{
  "n_layer": 8,
  "d_model": 768,
  "n_head": 12,
  "n_kv_head": 12,
  "head_dim": 64,
  "d_mlp": 3072,
  "vocab_size": 8192,
  "activation": "quick_gelu",
  "norm": "layernorm",
  "norm_place": "post",
  "norm_eps": 1e-06,
  "positions": "learned",
  "qk_norm": false,
  "attn_scale": 0.125,
  "bias": "all",
  "tie_embeddings": true,
  "parallel_block": false,
  "init": "normal",
  "init_std_qkv": 0.0174,
  "init_std_o": 0.00436,
  "init_std_up": 0.0174,
  "init_std_down": 0.00436,
  "optimizer": "muon_variant",
  "lr": 0.00283,
  "lr_mult_o": 1.5,
  "beta1": 0.9,
  "lr_head": 0.00585,
  "warmup_steps": 200,
  "schedule": "wsd",
  "decay_fraction": 0.596,
  "decay_shape": "square",
  "final_lr_fraction": 0.0,
  "batch_tokens": 131072,
  "seq_len": 1024,
  "doc_mask": true,
  "train_tokens": 866500000,
  "steps": 6611,
  "dataset": "wikipedia_en"
}
Each number is 500 + 40 x the weight over its row's rms, rounded and kept within 0 to 999. Layers, rows and columns count from 0. Numbers have three digits each. The size before them is the row's rms in percent of the matrix's.

# up: layer 5 MLP up, 3072x768, rms 0.0397, rows 312-491, columns 512-543
# down: layer 5 MLP down (transposed), 3072x768, rms 0.0101, rows 312-491, columns 512-543
up312 108:496494469517519462553488604453500529462491490501539586608553490520498426465408481471609519551486
down312 102:537489477552490469468606496495534519519493491504473524461518516597409516480530538467513516493552
up313 095:486490496562493544503477515468520489511546488457532435530437536507513457493448498495494510541565
down313 099:525523530479520483508563551527460538571525513474491600475524469470518461507474493480515456524579
up314 100:473532595471488491552495503483498498493560513463496499545481493445456500493489503530563457438492
down314 101:520462491560505494487534555500473538562505416524554493509536420510572474472515573482494495540460
up315 094:445520526501470401531532479568516551424491475530504492520480441514509497511545448520511467484483
down315 098:535482489513536498451550531489467419563518534456471484526459543586556460518453521430568471569569
up316 080:512480427404528428491525495523501480532541407426469499518517535445563495539439473455492566542542
down316 083:493508521573507507541464582487462493526537515482458543502437486523496440482559491451520482518507
up317 087:434479495536482437486490481400452530532519503500481436465556500573570534541511501433493573528479
down317 089:541513515548554420481485519375505488536478498524484582492463488499540530427481425463491500472519
up318 102:504566453529557513440491473456488516484471548516443505551475538554567476592446492543532491460548
down318 100:491494525500480545484489516479421493501536432569579533486511525474456500534495471514457428538484
up319 089:470511574473477542477489489460496448446401475508517516495479504443546463522560491462477535568540
down319 089:487564459561482515455465581519478516503543561474547471501524416497457503552451492548526480494410
up320 087:533513457564520550502468496490449478476478515482506499404483527497570515473560511478440405608500
down320 086:499510483486466549488489565553542454534530477486441449489435529458583496454510533491560548502494
up321 084:552526405498492535417539493586539516465442466438552588449520584506475465433477528515555531520518
down321 089:549431504509509494519466504484489505572471511468469517510523504556567470550504517510561478538510
up322 097:543548553508487479546468509569605477444495494441555480532564487537495535562430448513460535482489
down322 094:504440488540560452527464563451480529507495523594521587497521465446500538449494491553472560500469
up323 102:503491465425465514480530491465441540561499470542562453566451464459507490479435472509484493477516
down323 102:451439485508530504438493516524474545492443461486492496490449540505429506494515426461450493501519
up324 094:541484457494469561507477510494439553556511460422470516449467490483480489488509465544541435509457
down324 091:516437513483481468560549501520497503533489454460463466502494505478508471490494495449541432522486
up325 105:447464545472540436471488523452562420557486468457517579513433536437485496477478550434498548476491
down325 104:561554456567512507428465535509479531476512443555496537537447502550447531522505540533563475545498
up326 105:524467485508559542568481494520509496512504442507471542500519490481498461486466497521556515501494
down326 109:606436440485509565461520551480551484515552479498601494528526535530560523483511492509535502462454
up327 102:503493454492525514535453450462509390614484469485516528455511543488505479487560496465489490564448
down327 100:503519469463513518484557509527520527496506545490453519591481520568470498501463539522483463491497
up328 099:473524496538545475497488578454477541437486546475554505481508460390486492466452493543528489549466
down328 105:456533431482485470512523520455483434554493498446542481518497482517486465480455467450497565499517
up329 081:493441518541544560553468514533492471519523467619470488502420434467455548534490471415485500495531
down329 088:539538504529500504498514512571536519503495489588474493464574474474544507480512441496531513471644
up330 105:634479412535458541523549477469431507546504526550435506504477547514480543515491596573458428485431
down330 109:502540485533499449457486510596512545456528531515470568529524512474567468493506478459560519492512
up331 092:520562461484485531496510494521569568431497495457486503439554522417498450524534491411535500505481
down331 097:472479496561499416516453447539563440511468563531527538573451473560500462506437478477558450525586
up332 103:474474505444502555590496586500505496467515556436531427545469498498517483461510541522522482550478
down332 108:450485523494502512514522517508578477552500470507498537485555484469490483486498442467507480487492
up333 110:482508580505476462537580520515497476496521494499481449468512490557489474516500487503510451493549
down333 110:517538457469447554444506516465506449451433504507485507541484456491517466482473437475609462408485
up334 096:515534540523528466551471506539495566484513467588430537467473528501490453487492494539498424527419
down334 097:451515522498502562497521467459513463532447514490480476500436534532569486510437501512468471480475
up335 099:469487483558569581561536471467523593460485523492522477551479457419520487510492493469477501452469
down335 101:501517549509567438516476525586467517580527470491453462465533472517460434513487572475517436508477
up336 099:426489476489483546495438515517467545547503575497521499590459487505493516515459450530516497478539
down336 099:522516568514536445509528511422518510546484499518496437446494510489505501522500468516500486526446
up337 080:510501518480433446521542588420488486469504514412492504422597526502514502466489504543532544478433
down337 078:534557476516461555508531467496538536492457515419557497454523478495493444476492522489547504517513
up338 116:477450443526538470522538426531483477459503521525454428493522406533561484428497576440423511554535
down338 109:510568528493540527486446536527478550497488533504519510526475554488407488543586539447480516427488
up339 104:451600439499463538466489509443480505541483492504571512492488439531503407491481390539488504490520
down339 102:512535520484513439462467522489477487461530590586544589507473582576469542528459564442595497560533
up340 098:515567541426519536581530524498456519568480504506500462472495567406507521477515468419534489505501
down340 101:491540502498486465475547482566524423482514473420479410564539503495476486461541462544484500577484
up341 105:528521508508463494466511552412473493490576525471547543533473451447489454491508540439525513520487
down341 106:504483524546481515564530457511493507539502545542453413510483508471412539532451531434435474514504
up342 112:529557484519502514592474435505529545429503546515558523525452539468516483533510503519532454471469
down342 107:447569500512535513418482529543442416542432484521514485536437503532468500523525499445506525475509
up343 112:520483544482514435502516469464510508503499479498508556534511523506516519449423464523548492531556
down343 106:545486468457552455453572453484493510542458492590512508472490525445431508524575491465410462497528
up344 099:525460512476504528465469516513443459436451550459499477448519525581469496463480486500564480468500
down344 101:442409456446486493489534512486459536499457537530515553484516386501444510438495479495477533581416
up345 114:549534483539412479419494518524494402483506535483525451572509474562474488527481474455516438502532
down345 105:500544483579533494528520494533552512482500470499513560543495463471478507426518555547515555554544
up346 101:579504537554529439471457528432448563514486470515464467468496428480462488519573555502468516516491
down346 104:535502470439527561510463495468493498521569517501580478575421501543532495499491497486535506480503
up347 103:595582449489399534461523473503557442556508476475480483467513485496491545413530522484470521494561
down347 101:475495476465556498495458467472523488527526459533555515432533512394426537491525492479434473543512
up348 107:558447611392503434470544478524481436467496582509458470466458528513575498540542482415465492517477
down348 105:432467539498468505521469441569542481508525463466514561514468478473513505524443506445516456515506
up349 100:446481547473474480446463530532570557552508602480499473574446497505466452454488449492513514553490
down349 098:528455463473526542493454518532494515446464542530510570541486430452486490508460516467539561397574
up350 124:518463480483456515411516523518595508516455481618523506408515433508503519586489523452405559476461
down350 110:519548472428527513492504520545479588408568515492498481542549514491474468484552492476534431440540
up351 107:465440514503579562512466553465476559485467518456479517474505457535520540515546463509510482529473
down351 107:457511484486461508445537552508553511476432502494483561534385488459496492506476531508499521456534
up352 097:467519558462449494545474533450527556461468490484447480522480505457472511543450503521337512502561
down352 106:576551459478452474481517488549514455496500474508576522532462515517541497513495503450502548527449
up353 109:547528504463440437522494474576498512532544503478568591488518463554480454505531507493468521517462
down353 119:495489485477439433581491519529493485521493555646533547546465497453491511460463448493519464528478
up354 093:457484487497449592490466491488450522484540504535513436498462533474464523480567482463494458518477
down354 094:463534532560512433483524490507486500493490483542558552547521494537495482531544533521521446470526
up355 096:577500456514561548486533519432475501509525466552479535536544458519453501475448472490580458481519
down355 094:584421480476425477518544483495605492483511572489532442399511574581500478496513486468427543511489
up356 094:495519471503463504458589500507539481572530514510579466540556456521503494514541531482527519462545
down356 094:535547487501478518517516500488518481453508478565405509493477517458455450503487481500504513476450
up357 098:473608403460534531500510569500470502591587514535540447484486493510548479544463483446532441533499
down357 103:515436468550476519398546522522469504509439565460489505524485507451500509483422533476528465521555
up358 114:483575541490443497461443567500484533540505412537533535501516451512505546515476546498588494449506
down358 107:443493517511558466477508536483507503520609493503450531421536537532504614451451487542464492495515
up359 091:559580567468427508490487558545467501490460541543515468511484534540453475463506487550489486500541
down359 094:416600498495558464499530487517493559480474511494483473422491535478503499497461461498483494503565
up360 095:538478500581457520470506485511468531460488555512457519453462509534515431509500497501495606570503
down360 093:511413515467523522478510459502524470518429444494496433530551504503499498489508506558543483514523
up361 089:477435508486504494438458477546484457473491538497501563497497466525486521517410456460549468545455
down361 094:495504451462502528527583517465549511498499505506542453441513527485568516511489470467543553515541
up362 111:547486484505495533516581524539467554508486533489515469448606526466558566450515422537476542500526
down362 109:408412515533515517453508494502504493511536483422563444517446556550493463530548477463501540531479
up363 098:507494482467461473532461497505494501539423508498470517530513472498406562489473481471485489450524
down363 098:446520471495537515501399438527487518460445521464513515529481507519530493478596513497528488518546
up364 105:456442508600512463484420563527496504445557506536473391577545559517560467524479489555490490502431
down364 111:532508486497546564498480458535490506489490469511505527489451459525550502551509506447477437499547
up365 101:541501476481478602480535506539569421557473516540444549502568527501513537476498569526476466508506
down365 105:465464502482556487524447473556490497444467496468478474525493579534505493476489435455540561472495
up366 104:497472537566550477537509478613488545504443531602435501488495541503533500481508449437555490508508
down366 109:451544450463498534407510509484456483487465543423513545443516474467471467478475513494500458530516
up367 103:462448531493486550503500519515533464476498422514448431509487458459494551548553479639539528503442
down367 101:539580472494563581487455514470535458409471566484517470509428508496468463540490482416470507508524
up368 104:487473481496518522598503471571549521541506432534492489421444489414448486493470429453475477536489
down368 104:539556592509473471412538560485476467474456479546519450542522585521451485510489395579461462436467
up369 111:495566534499457484502520500505529451504442487486540480491485412512497480535493425563531509482506
down369 120:544432522510530445461548532554497512553525481406514510467491490592534461542454431475436493548469
up370 119:545494527502497497474539498492582477598479550495462410507461494487534524454503505545551525564523
down370 118:523585473469551504564500498545528433515540472521560434453534485459498522515491497547517530503483
up371 107:507490502533460504495487440503529468444471533535509497585460522516462505457495434529425604568494
down371 102:529489528502570476522524497505502516507490548476486495455443513464501455574455478513452404514444
up372 087:551451522577564495459524569541495537460509525499543425472448547470437502449461528574511489471440
down372 087:448526493521471500528461501501555494456509465517555495497607398463435475420479505442482520486484
up373 098:470504456487506514534410542448587533521565505424462576539460455521477579473453483521491427479485
down373 100:515475484533443520530434507534377456509523481500457427478439500542521532534509410524435431523500
up374 096:447511471556476463481523552439509554474485469433608511504532469565544516439519517488584516546517
down374 099:525509572538487476415489475493493466504467475507484471470483468539445515519505543510513525499553
up375 102:525533594495490414496481605491503507518542481542529510540417576524485498519464468468476488497456
down375 105:516524491478466507439499481509505511496519526479520491472528468488519525516448509533459461469565
up376 103:600521493463496509518496522449486529501590462500481480418488509485508476515475564525524449468468
down376 100:440476507558464489444522460515566614538517529437436487543478504542490483510443460524524441563527
up377 094:500515554530526585419493425493493503486550489460442460559514565516528518551491491548515495488501
down377 097:564502516484427569452527494506500483514491518485521521482453483538563546542507464581455471476460
up378 097:450498471498468580529511549464494499505454530506492566520449578527471538489522533515538526437538
down378 093:505474554475549467470482517471504499448528576474497481454507527485516379487432457410479545518553
up379 101:555483529528529464523451434553463538522510486427542489500486494561527445481422451536479471486552
down379 100:458501506521469478559478491564581518463468486546455564531442489450497522504449425529602528491486
up380 093:534524511525545550483576525531493524507470472535451528498529506508548531517518444440495509433489
down380 098:399422504465475465481474532538553522542511558448484574560562478487427540494506510516456482549518
up381 083:577532485536503413505539503463487457538466575508439460518477550463470498571553500498456501561481
down381 081:528509510502457446533473473440506494501531455564520514472454448484491568519462483474534490489540
up382 106:587533512522535502461435522514445538549486497533495501483531506491455446468535493457498516489510
down382 106:532519478536479509576474496579493541508575463517444486522519527524501555482445617530536523442509
up383 096:525438479564464516517497536535459501489532576524538551449574574451436467485539536544500543514488
down383 093:508578446450622509549467551493503481485468459490464444493524533502464525534480524504494474503531
up384 103:514487450474475517498531519546478571469549588564502580500471466485484509577538520488544506534501
down384 100:515534475506469460500511541512450474510520540539478487547464551510467456475490444568580455530526
up385 094:568533481556463434462533621543374447480524523558407443490521508475517488440490514444515466493441
down385 096:493452486489537572530517403508494541526398526500492523550517496369517538513512500456557464504518
up386 084:506496552541485500467550480463505445509433521494507556507493464454456523466488537487534530490499
down386 084:533482504453455598480512472496599504511565455492516455511487500476431558559478467536509384481532
up387 109:416520609540503476480531436561532569540455508559476478487502470450481522501480574548508447481514
down387 108:494505451483494530464486562497542459466558485472529452478522480508536500471508502518505473538485
up388 111:495552517535488520517538516514524450523474517554461596519479507518436507550554457527509451498548
down388 113:578407524549608433478479509535572491529544508581507440492451528457472536501460524489404553423490
up389 091:477544523531553533500544543520451530554460585497505538500491555525523512540479474478609499481513
down389 091:543443558530502557473489538504518509524537498498532529510493447472480450534497520506519527528516
up390 089:513492520496460528503480543481487506502520429479455458493463423512482511582569509475481574539539
down390 087:445485431433452571498511487560483534453500485496445480474511459468461481469506510494588494506563
up391 097:576539532520497519525457560529465473481440510492517560544467510468499480542482591544457523495403
down391 095:556482385457536542525484502478525457497479463570566473489517464475479490425544513511552495519391
up392 095:556462444504451498496625491463492446500484556498525484468454473524532493416516481500520527508457
down392 090:505535514532510486508548442523447461500529492455548451518482523413478479508486574493562454540499
up393 086:451464532498569463483515447582527464458574515532494529492527492436465534496480565542429529508478
down393 089:561535541493543557474507549459543538530500500446473495509564573587501439496495496519447557500489
up394 103:541456480488508495493526484463483546448486489524483485505530529458460559520486490509481513491539
down394 097:523540536491507472497479489520496445512520520448494501450457424493570560549541492539461496537560
up395 084:502542541497558543501488497488495585563501467619474526472512459451512456478496561565473495482493
down395 086:457436473586509482531431477457517543449510497436540522461448515507497498499455578506458431532470
up396 091:508451473521439472481506490529573539491525437499490560478436496502528525458365464533523545481460
down396 091:437449490513562544547524509574460465504523530467486546489505464398472463458525481470545483533487
up397 086:551504511435449420525464498502483550464521508513507542443563512469526436572538456434487472495508
down397 087:462520503506411502504513449513476489470460489454516536532483526476481472519558447541549514463504
up398 109:548436562501455483563566497551508486509533519497404528504510514513428544544406448541407492539582
down398 103:487511490447483521508442533512524462438585536474473425523487497505540466509450497465511478470444
up399 104:529421442466524502468412482475486570519585514505552480529518538459530521500457492446568450484503
down399 101:487579501528501458488464531521501464505512472496524577510504460481497494417478532514543516522503
up400 097:553513530493537572546493531465507449553477444441520498524522511498529519482563493521531480467503
down400 097:426517475575496477498533489456505588430498541559459520537497520469426502469454539475450544523451
up401 091:497559503454526462508468549455494483561442525465511491481549494441551515493509518527418422510468
down401 096:419499519550537508487477545559514524562500514554473493516540515468453472533499529479473509450491
up402 096:507451476494530560484555485498514509526477521563443519471496537500479517562523449481585515486461
down402 090:477478484533485519435455476476516487513463526517505476517504453468412577509572459495394544510568
up403 090:520441479439502524531499555503522517557533463402462536441563485443515502498514517532482508544508
down403 091:457442452460504488484476524483563450449474451544535487514576498539498535578499530563496480486473
up404 093:470457501523467524471439530501459491480435545523522512542555488493444533520466415526466478439489
down404 093:411533515566504406506509517484536502517457471486510511542455495523575572518493494470538489528543
up405 103:481472517553484572472575504491500538554470458523505568545465451432580449596559458507556516450496
down405 103:526489529442486451509447516424500526401479589557473495461471579524439559505491537401484458514435
up406 099:523522482484561500464464511457451497417554463460571492545465468508582521485476536461518540538496
down406 101:518522479478457516498544470488451506452485586555469516423461420539553497433493584447468517527492
up407 086:523546506518541500522473513579537451575562488480595541529491489494545477475573458546597516519482
down407 091:486500492553471485506513412505501464507510553485520463493514481483529573516503525450456515479463
up408 105:520471487486483500522482571450512506527496461458512498482448473428460468470500510443568459459497
down408 107:518512507558507467475521442465453544528472498470453488543502563490525518435458476497557491524487
up409 102:540454477520543548516505505464495516488468548460533477497452517519505426492526506459488527417468
down409 101:483504548534477564450558509498508549465439488511529530455538539480514471474487524505525481443508
up410 082:510464494536524477468547467500515493540438548456492494531442549524538456459490471504514525456608
down410 085:524529521500584499447522565479468535558471466516536533496542573450434506545548516451519506458526
up411 097:513556452502584420550485501464446535452521602499448524533467471510447489445546463452516483462478
down411 095:499410557612472482454488544529485491435508478511536438528473511505432524548512423533489502527514
up412 096:547569484476513434540498424505459471506468508448530490483458490449435458531509501500469449506488
down412 097:535452450434525483492525470508471539432585520492510502499445489461510490557476487541522530520483
up413 101:438481438494512492515617476448519477568472536501528548480444584515463591536486523442490493492484
down413 102:577508522495536507545477509484473521466502499422486500452374460472481463509479441534539432546505
up414 100:518532458452478456513473416502528546507586518542481485460599558413500538471556386501546565419498
down414 099:447441546602535462497454459546487451492477461526443597502441517483513537550516526630516527520532
up415 099:450510547544489465559565518493452483535490530482475420497518539581503512520524515524488520490518
down415 103:531416492525498468458441522566531572480486489521484519526503458476426479545515416513503470481553
up416 098:517454472465480514451551562500487425499470491555457464475500538493448443493510527562458518448454
down416 098:512448436528573542430482496501461485535494468498560493527529532503453422505486549438514440520515
up417 093:485453529515508415483557570521534547458445453457562530479492543454521489562453469456528480397494
down417 094:442554518465479513512478501495413458473506502501478502492550527500511499466509531478442453484542
up418 101:572461519426465553467457516458492409473525502468477492523567591460498488468489482516501501448514
down418 104:470586515512510463533519472480426527597482487512403507494574458495530452452523509461521456549542
up419 098:449407488504494516511556534507417510492418445479450455498517524499462453492500457495478500535436
down419 101:493593430485421534556467477513464565535555498537490519523480475526490470540531543548560536433509
up420 108:479521530470486508525460498468534502483486398462494433480458542495432508561494536497460490501509
down420 102:518471447464521510463526471521568536521455472479486541434476548508546508484523540477526494494462
up421 096:462494458441595475380484546493444449611433567490530489467482524478483509447459517436444475418465
down421 093:535496511499569557469447525526512503551485450477474490500487524446425526496509519513489523416387
up422 098:483584461516531519530502493444495505527424510589481519461524506522547523518539477530458494477523
down422 100:495467520518482538461527602532515460528523537503454566504442535463512451499582443518517509515442
up423 105:533490526468543591493426476490576508481482500479499611501505488510596514511507528502447499573501
down423 104:512555548560533522565507522535499505581498522507477441603514526555360560558461467485461485497498
up424 105:540484538481503583481486526496509441550557509533450506498569484494504483522511511532493514553463
down424 099:445450436416421455527503515538537547388419544465480546486439536406520503560484568483502487544485
up425 096:548525471491464511472537431423523559604479525528425509491584516487584534446512546505489521536544
down425 099:511464499519548509473474403488491440536413468496493486505501473532542515500447484509500463518509
up426 117:484460547510509509477520524450599498515443473487450489425516519456525485514602468481533526551444
down426 109:597537484498503481485499485545482481514524456558530612474514559442472484446480564484509549437492
up427 101:492500488509569517505547468608498515455543438414412443520494552487553451474488511484559548472519
down427 099:472472483477498481468470545469487523485488538515460556479471509485489485530462496487486446485543
up428 112:508492488477474472566426455447485550488565574468554492543450523585465494491424599532532555424483
down428 107:501489509474497502508533521571474493512511447546482519486470512454480515516478528529471492549548
up429 101:538534508517450499573497511491509512502502524439473515472456516499496486504541587542446495490429
down429 110:516463500545454486455481514518513569485533473477483474492527468524493477484449508448501466523488
up430 092:471470537493466504528437480509498537515463533467437494509508501537520431517483525496547440564465
down430 095:499542541453501578449473466573417456512496591497526513528475478457556531491468505470484500482483
up431 095:514499466542504439478452519544495540458514467505487513636497503537510481504502432527514452460501
down431 091:469567508469570547493476552495529500537552478524514471504499541455506506512503550435514494454504
up432 103:499563513445494490506486520460557523457437493492505552474527462475506525535535493516589502518512
down432 097:444454564558484528536522456472480487570496405501538406473480543514519499483507518461521464458531
up433 097:476495457517573410483556520516488456530435542506529424517499494456518534500469452485539584508461
down433 098:507522580593421522492439462477502436534554426536506506529479443507471492572428535538514531510498
up434 088:501495471492462488435480454528558569524481510482606510524499495467526433498548420506482540543462
down434 089:467526481551507502517543516539474497526513496503474491456510447456507473487481515467486505555550
up435 097:569469524495580535445504496571497496589505511439454490462484516611472562462476475504561490512508
down435 100:542516534463436430572510476438523464477513508520462573497531506537565543466507552503516511485494
up436 094:507466503496510470481476504515521535487514426588480500497479589451462525468494455503445478494528
down436 101:529540511514502593559565481503540497495562572498455553558437493558528472441521487442533481543536
up437 095:535468512519525491366510438476549528467491526538506579542524569439449547465460518543491489535565
down437 096:543494521543578508529501471507532407512505525555490493496488523514515531508493500521425464469492
up438 093:443559548544508441530514437494559517476562515482515490499507449486461443462475457429503424521497
down438 095:509471427486458500493486475557466499510499476436533535500497441526474468515516556513476603477488
up439 100:436498550528513505414457534528518495493543554490487462524487460550503545443570535470498482467444
down439 101:522547457513515564501499502496577448525545524502515492494412466473496475498415517488549572500544
up440 085:434511511538516425516468524466435509472441464516524506454502416580466426465518489481443493403465
down440 090:552486524445491515441443492540502518415478508521500489461429477467434580515532475518440468500503
up441 090:488508494475469484524457504496561509434500377482552462521423588524549514505535512514502497549500
down441 092:407514537538424480439567490502526487501513534461475486472444430492391499509521487512483507532516
up442 102:520510486390459488484518552460540515456531473506478508523534488526534503537486508503582515464416
down442 108:517514563428492510479490526476525497528545495495510557506527519540451542505557514521507458527483
up443 091:441547512445507508439505472513470488522553469477492519505508535542423541451403489501511463479508
down443 093:467494549538524551501491483554513445494496459449543492550470438473519506467481478581526502509501
up444 101:483460491465541533514527553521417512467485517442495571556475484547474543491514513462539538442478
down444 105:526524551459510483537527487440465451537482464541487467487485461459420518539543454475399417521451
up445 100:582544553527506414483533479451450614444379528484511489497463523543555495506515534521493477539427
down445 098:523525499459542518525496494573482431529594514485488558548586443531469532524422517449499460460476
up446 089:482459516487510528504505479473479398534547496560522489461440478509493506559487499595578535464532
down446 095:551519509498533497491446446535454450510554465506472498433484446463447506530514486523440532469409
up447 107:492534470506476476489494498571430492537531524511506551551491455440448472489485442482505557518579
down447 100:512539514513522599453408476438517555452516526532449506533543577547497472511448569507512387481570
up448 107:513562476431534460479496540492453473515486611487538575524520494547514487522563562531556473473516
down448 107:438512478549474523500441455511492627479479503497519449387514485459575439480420465562493582457458
up449 092:455488561489528512458527542472486516516494424543529510449506482442454443527541498547529529546533
down449 096:505518473481479448510491480520558475483496477488529450415503517506605565554485493485496516573476
up450 092:543457489553539516440519476534458525472487470691447453533539495515518548515516487521543478550497
down450 103:467466519518423479514516495502481503492466537433501530430483500537527524499478444441487542428575
up451 081:509491469519530552481458560524456448506551537566459522465438444442495463524522443460553557454498
down451 081:463527460569537493517507491509462541419477533480520510423566497583529504478501482506432485448524
up452 095:476484444460479490519467542537533562514540464481464589534445477462551535562489540496519534461485
down452 099:543504508524505517471519531524502507466525417462525450539528515594425457402501523466544466528446
up453 089:508473450516525469507482502441527467487484498551451486450465559546499435490464432508508457517516
down453 093:494537538573538494481495484473511523479510643522529499529496509503571508569508535509446560438498
up454 102:603494436545459476560499506456542536519488473395536505499463454510535423511508490471497487471522
down454 098:469493479465490538445484540475424495524475464530491483500455500448475477588463478489500507556476
up455 098:469443470501525583533496434515509510502492452532562536497505510513490490565484470488516568529488
down455 104:453492561417572440520529472484467480589507461424469502459551495539343537499570540489527595559588
up456 097:482564524504535537467435417480534513433559460448509486490482480542455485548500487578531463500513
down456 099:543583530519513452492557509534438526553522501557494539465428522523579468431509555442577502492477
up457 108:482456534491521561593496550531472415500608451529563502430522510501558510498510483543458527493466
down457 103:491414544498493498516520541530562540563410559460475509582516524574564509486481515490553546569488
up458 094:452550495475531463538452509513466497521462488495549499470502483505527468484511469440501460451521
down458 096:484485558502547489499516451513534457463479489500506432452523539481462536539535440555452549485472
up459 103:443525511476594494505482545466518440477581525425511549490461547483500487548531482473511422437484
down459 108:455458544477503462578521402473515507470499447454546515511541461520529455485430532507482525584528
up460 098:524486477548494481545543521522501537526463509537453463487495467447497463508494573519432486463501
down460 093:555575481407509453453472485466540486546553518472533559461455535461474462499475458527534459485530
up461 107:567475548461548453511522520536492531513471494402491512482509443476570422434556501449560459494549
down461 102:485503462542558560440522475482531536517515478493457487449563549480440530576508522498447440460413
up462 104:503525417465549515522465578523465504509452514470384516452526443514485470516410439474515514469493
down462 106:580519571500507575522412481510510557496559413535546538411483476504532522529526542520530528512440
up463 113:453525452550483450486498525548510538498455486473585533529505510451499554544435473555455520468521
down463 107:428502514554503568530586433505483450458568460495521540526501507512500477441528470479502570598508
up464 108:437549564503523529531582473508515483548488478457502461508487509554517501451459444540505438541518
down464 111:556541531515480534427474496514536495471484493450486530516546519458411437468547543540485414454487
up465 093:464481492479476511505512519524477609513483457483504509482530604478530434460476471461517514480501
down465 095:510412534502506491497503497449437479437522523557539535476440529465444469488415560468452538518452
up466 109:483521545535575469460493552498546571458556495462488528514466508522489510467468534481512477428462
down466 106:499474517511383561473484508578525507547466460522469511514478551435525520501580545592461518489538
up467 087:493529508434458489432557522580487423566493500543541511477501481525467490499539444502464569490435
down467 089:505456472517559476521442452496490575478503498469474481519512480465543458467504603484519545541558
up468 101:490433532473443480459502473457507484507466447534485454483481494492405468503565471520548519557471
down468 100:544484489510518478486503514472519516481401487577512436533479510456468554458510488515540506520545
up469 106:490446486520493481494495423502520571421528503468561555480493478556509499465585473446486608460500
down469 109:504464472532526556489487529533518498492490483462494488524496500361449526487514446519400427529498
up470 094:499502512485598574555437531540482513484635457548527541543495522459519463471539516551452508481551
down470 093:484502500546465499535448513491515485440489467506517543560551527497492504489499549488506529484556
up471 105:492502537553481480578498565512555532516558510485441491483481493458514468565575518590490458490432
down471 105:497546423482423510442526448534522491545456524494496474521534503552526454525477510477535522527430
up472 102:410439501506483507483524488562532467524580503518499510483458520513492439448497466522575540452483
down472 104:504527525455439488482530550526536510548485501521387500550578526527453465509514445473521547449477
up473 100:550529480458527460516512390449465507520530430495429421486472521518483523466461525496491451498444
down473 100:517512523528504549547517556516492552526496491506442498533478501430494439481478511469519490535443
up474 097:521579438496589481498511482559554517548502532558481535536474511567505527514505518462489424475493
down474 095:449469558493520521442483445531570467495525548553522523450503506515464508565469584536485511460539
up475 107:504474456498523527471478453540549535455543478483495500557387526504507442553512475511480433463503
down475 100:551527513421568536512430545507547487427522479574508455534450502489531482500505542553514545535508
up476 106:561509488502511618519488453531401549464458569514515460522524441466475451522485532460553436461486
down476 100:519540485498488510533484534507512484515508482576467519494500523456468486546502483467472536563572
up477 113:509512545467530558476491471463517486466425492552430454494460511543549480510553448535454491437511
down477 105:535526472438476528512473509505502544425419501452466499475462492580450500506466539508505457496546
up478 108:509490449527497531510496495541543535531483496469549502446492609529528518560453531523538484451504
down478 106:496490545504527531399481523444430514504474507506419522511544467491467469479502550535519488540483
up479 113:479458556548438521494469536464513486496573467517493508529568460473439541495408551534498501435421
down479 106:537532475462442543438441519477428488531563491506508492473504515573484477451459571445564407469495
up480 098:564568447557552506507487587484554476464500478586469494537504455503536445557500513516498580515518
down480 096:502495507494527440541445475460467479528535453514449491545431546499500489496557404514482495519524
up481 092:511525462545502479523493514478526503474476384556496465542467515482465493520495459525471550551475
down481 098:437559537511452476448510534552556550579495567483496479569517481550505505487556521527409538446461
up482 100:491493525536616573492446470470459481467521517558396497435552499481471459506483499510583478513474
down482 101:542447439521459439513518513569461541554565459486549573563550519484556423498514486535459452476514
up483 095:499553487427506574528519489502511493432441501505475546478517480503504523545522533491480514464442
down483 101:470468423487457492502512445508446463518450392435531520471489534474539537461559467432553497481544
up484 087:519501513533600544466526464484494484495565537483481524547506430474489510558581507498555455508545
down484 088:526503550484449543554514515439472471482514483499571457568447523494502507514466434454491493477543
up485 098:516555543527505517471461521470410482506542471454526489451443524542527531523500496438566558480543
down485 099:481435513484480500467422442481495443444513541491418516471529518484431480506485494550474526481489
up486 091:532473483519472498424501481502537522508526491450505489533462486466471502492523505484488497485571
down486 091:468471502406498507502504512507482549506550484474480527466518485474519532501518568472405540515554
up487 107:469503536456516504453466463543556514475585470466559460494544437479501455534456449522487443503494
down487 103:511522503477508591519469485473460586499522515500461551459531494471467455476497434480487485573549
up488 095:519472504544541479502476498515499494485486517536502554525486491466491423454503457497525430468443
down488 090:524461445452494471514548539528423447479522484415466528470504476522451570545493478496420452521492
up489 095:451515512500517516425427476444486475478530506513461504470511505519533462498430596451424505542559
down489 095:486519504537515492543492508484559529532506548509502563466530518501504490488521474566472581537527
up490 104:496525540497538454447513460545525519514514524447514461519515504491551514521528558499507466514518
down490 100:543518522537490490494420512485516498516455476491436540434502554489510483529459489516451442469432
up491 093:526497528511472435504475523452488530538512485470511535520510501481453478458512462532480544541472
down491 094:542513421486474551462524568470460523488509503547511454487500479462427554484474491412475489490518